Weights of a small GPT-style language model, trained from scratch on English Wikipedia.
Architecture: RMSNorm after each block, biases, normalized queries and keys, capped logits.
Each number is 128 + 24 x the weight over its row's rms, rounded and kept within 0 to 255. Layers, rows and columns count from 0. Numbers have three digits each. The size before them is the row's rms in percent of the matrix's.

# layer 14 MLP down (transposed), 1792x448, rms 0.0454, rows 1427-1460, columns 0-63
102:112132103137167093115166126097135180149084166091167122080112141121115123128118125153151132124103117081131125143140167114159143132143141130156115054179113163107133111091131099127133155144137095
120:106111131123080142113133132131112030134134157137137125113114120116106166137110136131114139122138122113130127135122135150132121130138164118128094173111154001096113143149116082149138146116143132
102:114125140164133167092112135123139153115128117132119127178163137110124103172150124124169079120145112117150124153126140142158091172156105138101113131156116144136149144100116115106185162134102159
094:112147103155094108155089094139110106144138056130130135123128125111130135114178139127117098144102158114082151129091082169064107122122113133153171122119117123116114155142145154155118104104149133
088:143146128165115112096117126120141146161122101107093126123140146114154096143163101117121157156146130150128104120170091140131144111143108142151146135154159157108115120112127082165140101153115108
100:140127130156203108151119139133106118113153161130116133115124086153130110128167132141126128129139116119142121098116106145145138105134117140127132153128140200118084144133085114122108118133123163
100:142139186147146122094125138096122202102161126095125100148094115133140137106069116089100103112137127137123119117110127156108133136110128121106130124158095217137182148129134138133146124124155138
092:144134154149118109181132131125161160165155146132131117171128120139107114088132124078098134117111136161117076163105119068160093149124128109165138095100137123120156122141075111086152155125123117
094:128140136141102115135155116121128151192152153070139113131092124145124151108116163131157112125138151127144133123123129117133145123143101149131067137118150102129132133094143122141123149128132080
099:137132157144137086101139095111138116159112125121153099147137075124128145157143078095094126114086127147124138136134117152099134143098169177126110152132158103140152131154111099112121120135097107
110:148110138112160129124111125104150161137089163116121123155123160142126113137111105144103143104138162150100122103152131089133172152147168082076096100127098190089136132148160110152130118121138120
096:138125130127175160145111129168125145112124166145096135117161109144130129123110114134123090113133164132130088110137132130092152106120137133127134148143138139180144176116117145113158136112118119
118:132137116116168134125154118108130233127104130123136133129124158128147159136104136110162116136153107127096103120099142150126114077136114142139134130131119081116153033092126104144115138094101118
099:097165084139150126116138162092135092111134155143128153135153178122139153121132150143132114144136095142103149161133187152150139116108145124145126122125126153114166153118114065129097124134136155
116:130136096095210130129133115151158108115126111103151155138126141138132115115122116095125109119138122150129111109112140136145110145140118111118133139110115226097135197133119122133114153114135123
128:144104142141092173185114110108107116128194115104145111140149148103108147147135129125100130157158148125118154131160147153132122105168146111136132106136125107108105108083122132153130130126174139
097:171149154125163146098101154124129092124134157118123145103142119096123082130135135156093108096111113101109111161143128108162114168139121150137110159157149162125164185148130095141142145099094113
094:109130165138123139163085131123150099130120141100174107113148139137154121129162120143145100095158120119152136151149131139113135147127125117121148100177101103168090160165105156176150122104142128
101:177122153126128183165119141106104080108143118091134145163126150118129135144147134135136122126100113104116163124136111107143116159140102097137117154126134161104113159108141130175108142131132123
112:150114114091093150128116109129125060104152152131175121129129119124092110091119127120112158098103125098122108146111167137146111159146133102157132131125136083119133165148146117122102128081125125
101:131125146108132132139138128128105042171149137099128147135101095161094109102108102134122097132107106157174130179165138126108141149114122133122118119169148195159116216154128144127128135123125089
089:147111159167125137105162135151134111121140121128153133136103153115121099142147118155125073141144134148159096101115149133148122107122122077161167152182121144128150118149105105139124133078167172
096:134106096130091093141177055128114147118114171139130139136115153143138131117132149146136116113152100144110148128106117096147139140106130145127158121124097094129127103101103096116170124123140121
118:146123150151060134112115131152095065135143155140116149113089129145152157130102131165130125109140123141119096147113115091121128128105154139149184121115135068148119150122089109124092130099128134
095:120159136165095110176107126151103118099109191144137129086119109186156125120128122139089097165127166151147187144119174119129145190125113124110150131121125156142122121150111123133144143127126149
117:135149159099214124150144110135121222104135123119090135118121112140123113130117111119115155125125113127113099137120136113146104139140173130129150114157132126106119015117137146120137124128117128
094:153108130144119133154078122129139164162103119101142127141153110130162189135163161135147136087110165154122131152143144100162123140093166145146166112123133114122128122162129156110125137128140114
099:139115114113167115116125118148146114149090132123153145091059142112123132173144123104121157196138127109125140147149177132157117139121111105094148143106126099107118135115095176090102094091141116
097:131124096134145114165139091168128112081144146088091147129148096114140125106160097107128148107147166149088126169116117116176141128079131162120138158106145073152144087100101128117121126159150112
134:141141136150124130148138107174112112144162156141118113124109116118099133125128134121125107119120152159128116102126146101117135103099138147118141144141122042142122115168148160131156142133135123
102:120141136121161116120114135130143074111133101166107101085114102154108101139126145188143120174121134155136134153104145129119154145131132160097100101100127206108124194138139168097132115130088123
095:120118157147171144160130109115114107128197124122134137114068111122140148112153169161124143118107146152104098150141103101127107169117153119131126121155160137159139126138126144139148119119126150
120:090094099144147160136096118130139090138137073155094133130134093098169123172151144188141143155119121109126140142136076146106129131156112165105155100158146176125141145180148144152120142107136160
090:104131088142085142075120079130162147116098124121134091089102098134167145129135108084087145132113159147118099130130184145116146132122106142112136132130148083153128120157123105124123075114158166
# layer 14 MLP gate, 1792x448, rms 0.0494, rows 1428-1460, columns 0-63
090:103141102102120118165150153105156096145177116181101137107156127142144124170095120145129108117111149175137128125127125114126113113169093133131142106155099074118107132119085140160098088117151111
109:141137139110109131174091123125149121149201156154144157146094127138078113115184169081109147159101130121178162084098123119127124163161122153119113138090121148104171172123145073145111129133120113
098:086112176153151099155141117085134158122150171126103133116102120175157138096106151122126137109101157152102118138133119109096136119091136100142128137110087128103102140150100128159133155143097152
094:153153105125182145158123140126141099177153156087116124153152140185148138103144127128130139152138101146152114118150128120128110120110116163156152139131118108134125126100113108097149123148164109
100:146177131087138095125147156139123116115141110082173096090140149149149108138133110108111143096118162092137140117100132079099130125151141147150170106117126138116121088085133141126083099133096113
100:119141115078142095160116097130133090118149154132124116099117113114113111134168133122115135167100097082134154138184145102112142104136129116140105141129083162139137147070109122134096086108127110
094:129156139123096129159140140105127145103118138136150145143101104134154107116100157129121110181111190131156155142085170123112144138193141146138136162085131132127124125138104083150116134104111124
098:130129116131128148130129138123151099136157119182127136124105096139138113126145087124108154128063134067096135145119106142161092144075149110136131116065125123145157174139124136157133156133091118
096:101185145100153124174138077128151086139132137092161140154138111143152144116131123138089129130082146140174141094114108131081086179153159118130163086145135151120112099112144130126097120145098102
108:118140088109096106101131111148152134132149118128199107107117090129128099116141114149104141131140099075092112177151090139157116129142106120099160152096110144117120119100116106128094101152116116
101:134134152120128075131125126100116121080113122135163144159089100103174084145127100091069115128147108132143129121102136128130121123136155116145109136095118159068134102107151084109150067145110091
089:129107161124152125138111104158143120110174092120143172144143135165120096106118108101118159117146139127137135124101153091095126117114162153136118114156129133113135112099147081162150148158120127
095:131111129152145100075141114085130154142130117145144150160109116136099110133167140084135155123140148109128117134096165134098114116118078080115155154098140135083122100114121112147154122159146086
093:109097157139137106133191122112121129115144133130151101127126133107118111124173135128131127132121161095084106111156107096135154127117116171134141086122088109107182118108123156172136158116112074
115:107115140129135142141145125083097127146140112116151136108144058111119095136156105085136120130103156089162158119174117074138124125107138147112123121121128119127138110130111122100114133157121097
094:114167144120093124092110144136117120167156115112139086101117079145129158149150150152164130126158078122156119156167123128114131160107142148168093135088099105134119128130110131179115144125120118
095:120105134111110126104126115099103114115110166122147115116131097138146106146147172138075139116142153117155153102102095068114140133091140122157118116121153180069082131130142119146116137124094116
099:120136083076108106084115126090167142151123134091125161178155132161103120166136143142113139132099112105133135110094150124103149107129167141140124143129128126113122095097132116139147131150114132
113:109100120089149135143102095123127088101159095154142122104115149127114115133168099105138139134150120114107179155132098112091132160110129128124153123146122120111136129143142170143070145124118132
091:143123097113134136158136138143110098142146107131128100125146145151054128133146129163128168089114160133093120134120120115121135163148144179106156127131123168140147151119131177149112124088131136
095:155169146137176167136158128145097153083163145087120131089168099136132112089130118109151134119165145133109107106126081106135132137138132145060150167135073137135132132138156126144144173105138124
092:145161171106071136119089113110137137118112105085127133155120097147082115145147139140111111144134155121148146177145137101115145125136124122170110089149126149121140104130097158093115088115146151
098:103145125142152114128094123103154111113140104131163170126074126160135125138134129092142156120135140132163179149158161140095114140097130129123161125153155102101107069136159131140141126113108131
097:161101112161121134169185119127086132106143146139128144142124124149159152153133076129104165096100069138186130149092125140156092117111138175162141160107134152128128140149124093156116141190121123
091:105162115131086106133082132117132132125122166142188088153130112114134137096143137127170150153143154140128125146123125137113148105127148155169092175119093118095116119115099109115105129145117111
092:110102136110122104109133175110122129185158095094148121080123123100097117101131116159139139097111086163140127122125108157108111153121131091155120190092116137129116144157137108145096123147081107
101:084174162119107092138126098116083139164170103146175110130116127154135097119162083142128150114115124136141138172134113116118127130107138144179113147140142166100132127104102110098098147134127103
097:142090154177101125076123132113127105151131136100126111182107134101139135115148176130139134151122204069107186139132161107104121148101138125170164162123146125120144108113148161128119166113134134
103:127116118109106111113130128117126134131143127129076149155117119122135107133158090135146133157110104075140165127113138114088083140128112122122132130132140117126104116050071137098099133131105128
099:119122118117133096127125119163106173145189129074175150122082133149141147090111162112129136127151124135101138095108144080115113116134136123122142119135129167135124110128121125127141100123107088
099:103127137104162128140139132152131166151130177120124134113126138137145102156155130137140136152155121091122139134119120079136134103164126096150068145127108132107121118130078111092134125121093152
121:127105135120112123158136131095127114134154092123182112123150135147140078156140152146145159131124120124132175119153122145082093141138149141123128148125165167128115120092142086139134145127090126
088:174116153085179100089122123143116084141129167142112166117116137089149124204130110088095119084128121168156115195123138138159121088162105122110129143142146138112136142114112119146154131077152149
# layer 14 MLP up, 1792x448, rms 0.0478, rows 1428-1460, columns 0-63
090:116163132149152079140083152105109108083133116122115121141119093104132142129099073141131166136106139141111167126157122135139146115179115142127160083119125096126106102107160121177109080132134160
108:072128121145163129122091107121137116114129156116147126136114125161129087113122120135100158155107134109149095180150153166149146167131173124160117130187098097137128127115126110089149112150131146
097:148130143133116119105109146120100146170087130059091126133173089142186132113144140159153146072141154097105145119098146170140123100138116136159110118141119141125155131179135124142119129130089091
097:123137111164132132137143104074128128143116132148131130142131141110121076089146146101129119151133109127122091082155164128105153136121139103146145163101090092124128172127128113170117136147179127
097:132157138154176152148147145130072149125114129105113137149154125153139113146133138098099110117159165123138153133116117095172136131132140134047132152105144120111118129102100108136136160079122167
099:168112143150123120132144090156144160115149060093133135145108114142148159111115159121125112157168173113107105108098102134135158135092135134144092094141144103140127113168133074171135178123145112
092:138141137142119130121116144119153128098092137162120115123134155120172176072133107084143169124108113096155161138110151161113135106121122135145121179182134118132151151080077110151101148095143099
100:129141133126132163137145173124168110157123129102101136103101128161095118135094162139152151157093102129134138102099155154154129104092136134119113108119126140134127154098132099186096159127093135
100:147126132147137152175129115166174112138162123141133145107141105088169129132101097142128138110144115124149081138089089171150086135100128159091122128118147138165150145165123142125138132115111134
102:173115126112178133152171121107147114172150136103120167119121145159112131136083102122056130100133161143151127113174128105095200163114137095148134110149121127126136118140136139152105075141186112
096:172147173132161146081141149110157155113107137166149167121097129118142097163093122120103141148146151117100132178114166133116149118099145115126084137094125113128141114143142078111149085101132137
100:107133079112135141114134172097104124105096133151127111150121103101146160139163110126125107106171091135099106115116133141135096141151093113137168149125114111136152148086100118144095103133108127
099:078142125108107123143143131138128084107151167147103174141169131137117124089182134130174163143133156133151133155145164076134161139132142133157098123092108132115128143136110090091139124147146176
094:150140156111138102120119149136162139136112123129133102150188091115131113149138134111107105126158148122128096097091140115153165163121122121123155116120113095103164105115118139149109104107098144
123:126113134107090145136183108090105124174158123101142126163119119153138140171172143155077122126141131134110150141107106125161123119171118181153106114191096147117089088102110115125131161106163105
094:060127130117135151114171133118163129147129126143119153138151089087152138101100149115069142093155158116166093077148117105147150152104135167154167151133109086113109117146133143192146124138144131
095:125089093146132113133180113136119114166132097185111110151113144144121131123123120134135134119159058083095154113116146157165102142116145123087149116092169127121166137126129119096132134083080131
099:122161170109110104119118125104138098096077107134103154114150175127139120133122163152085127084110165140147124135095151130112106143110169139151135134128124094106164128167109136105128147136096127
107:129183154123127124170150112118131087106132153137133140079146134153106133135151116158158133087156088095115097104166122147117131109183125144130140128155108132115101136080113150143114150084105124
090:128137115120151131169133094112142095101134139163138078117095136113182123130159146129145166121151151126178154140106189140151114147147155123125108100155137085094108089137140156120141153146169128
095:152133120158170161184141128119113119120139166131156127135117120145146123113192127116111135089119097157156136144123121179136139128138173151156143126123090141147125083101128135135116093122149123
103:131127136155186136122187094160156105070098136185144134114136138165093126166102113112126162108142154106089120105094116180092151131107094166135143098148089120121129113156119103139118133126094150
101:119132113122111131133102135104119121118131122122129157082094128150126164130110146151138111082111110170160173110120171121184130114113118158084127116132152100112107109121112121121124116060101147
097:132115157137138152142111130144138120146144129122098082153128140110075128081142160119098130090171106126121150175170121116140108108096088155107155121079186116118131190164124138103102124073172116
102:120154124079115182172165150081134140092112130140145108122115137143145120152138125111115134138142129190116107130102112122107114109170130109184140132130128147088122122116138141116179143142131171
095:137120113111125110126096151127080100122109119152153151119133125112109103117128114114102132117087117102151113081100108103153115119114074141122153129144077185153131150136166107084141106137152151
097:111149112107093137146158116125130098142111112129145176129091132128133111125144156136101142135096106101117169164125174162109085123167146099105101105148119108123107125138110120111113096125120182
097:105088134135099151157106122182126160095101090184118117124102119126153134132130155115111125081163147177112130136118128146164112161150104119141152157122138099143121142162113136177118115132138126
119:143122165144171124140153104161133145165147161151110139100099132137070111107135142139117118136121095137138117079135112077104099095126156153115130130134084119117118092134110104149164167130138106
098:111091142142166112140169156091095125080112119142108114115127163171126137107124157169117122133106149122121129144145163090138127121125122059160180163125136160141133115108155143143135103135184115
098:122111165131130163115086129143159125141157141123105139144138092085102121093101107130090155172111086129159120123133150138120110163101105141120145152145151157121117111122136182122113127124101140
116:097096127171159161130159124126173109142150119107143116150141134128170082158147121141172122147130134147130142137132126134104102106149164131115096102172150133103098136159152125118126163177165139
087:186153135130199117147172131096140130120123134178125084115161131115145146097120136091133126130108118129119125129094108146105123085143103100107085129136159114134123142153134161136126182106183151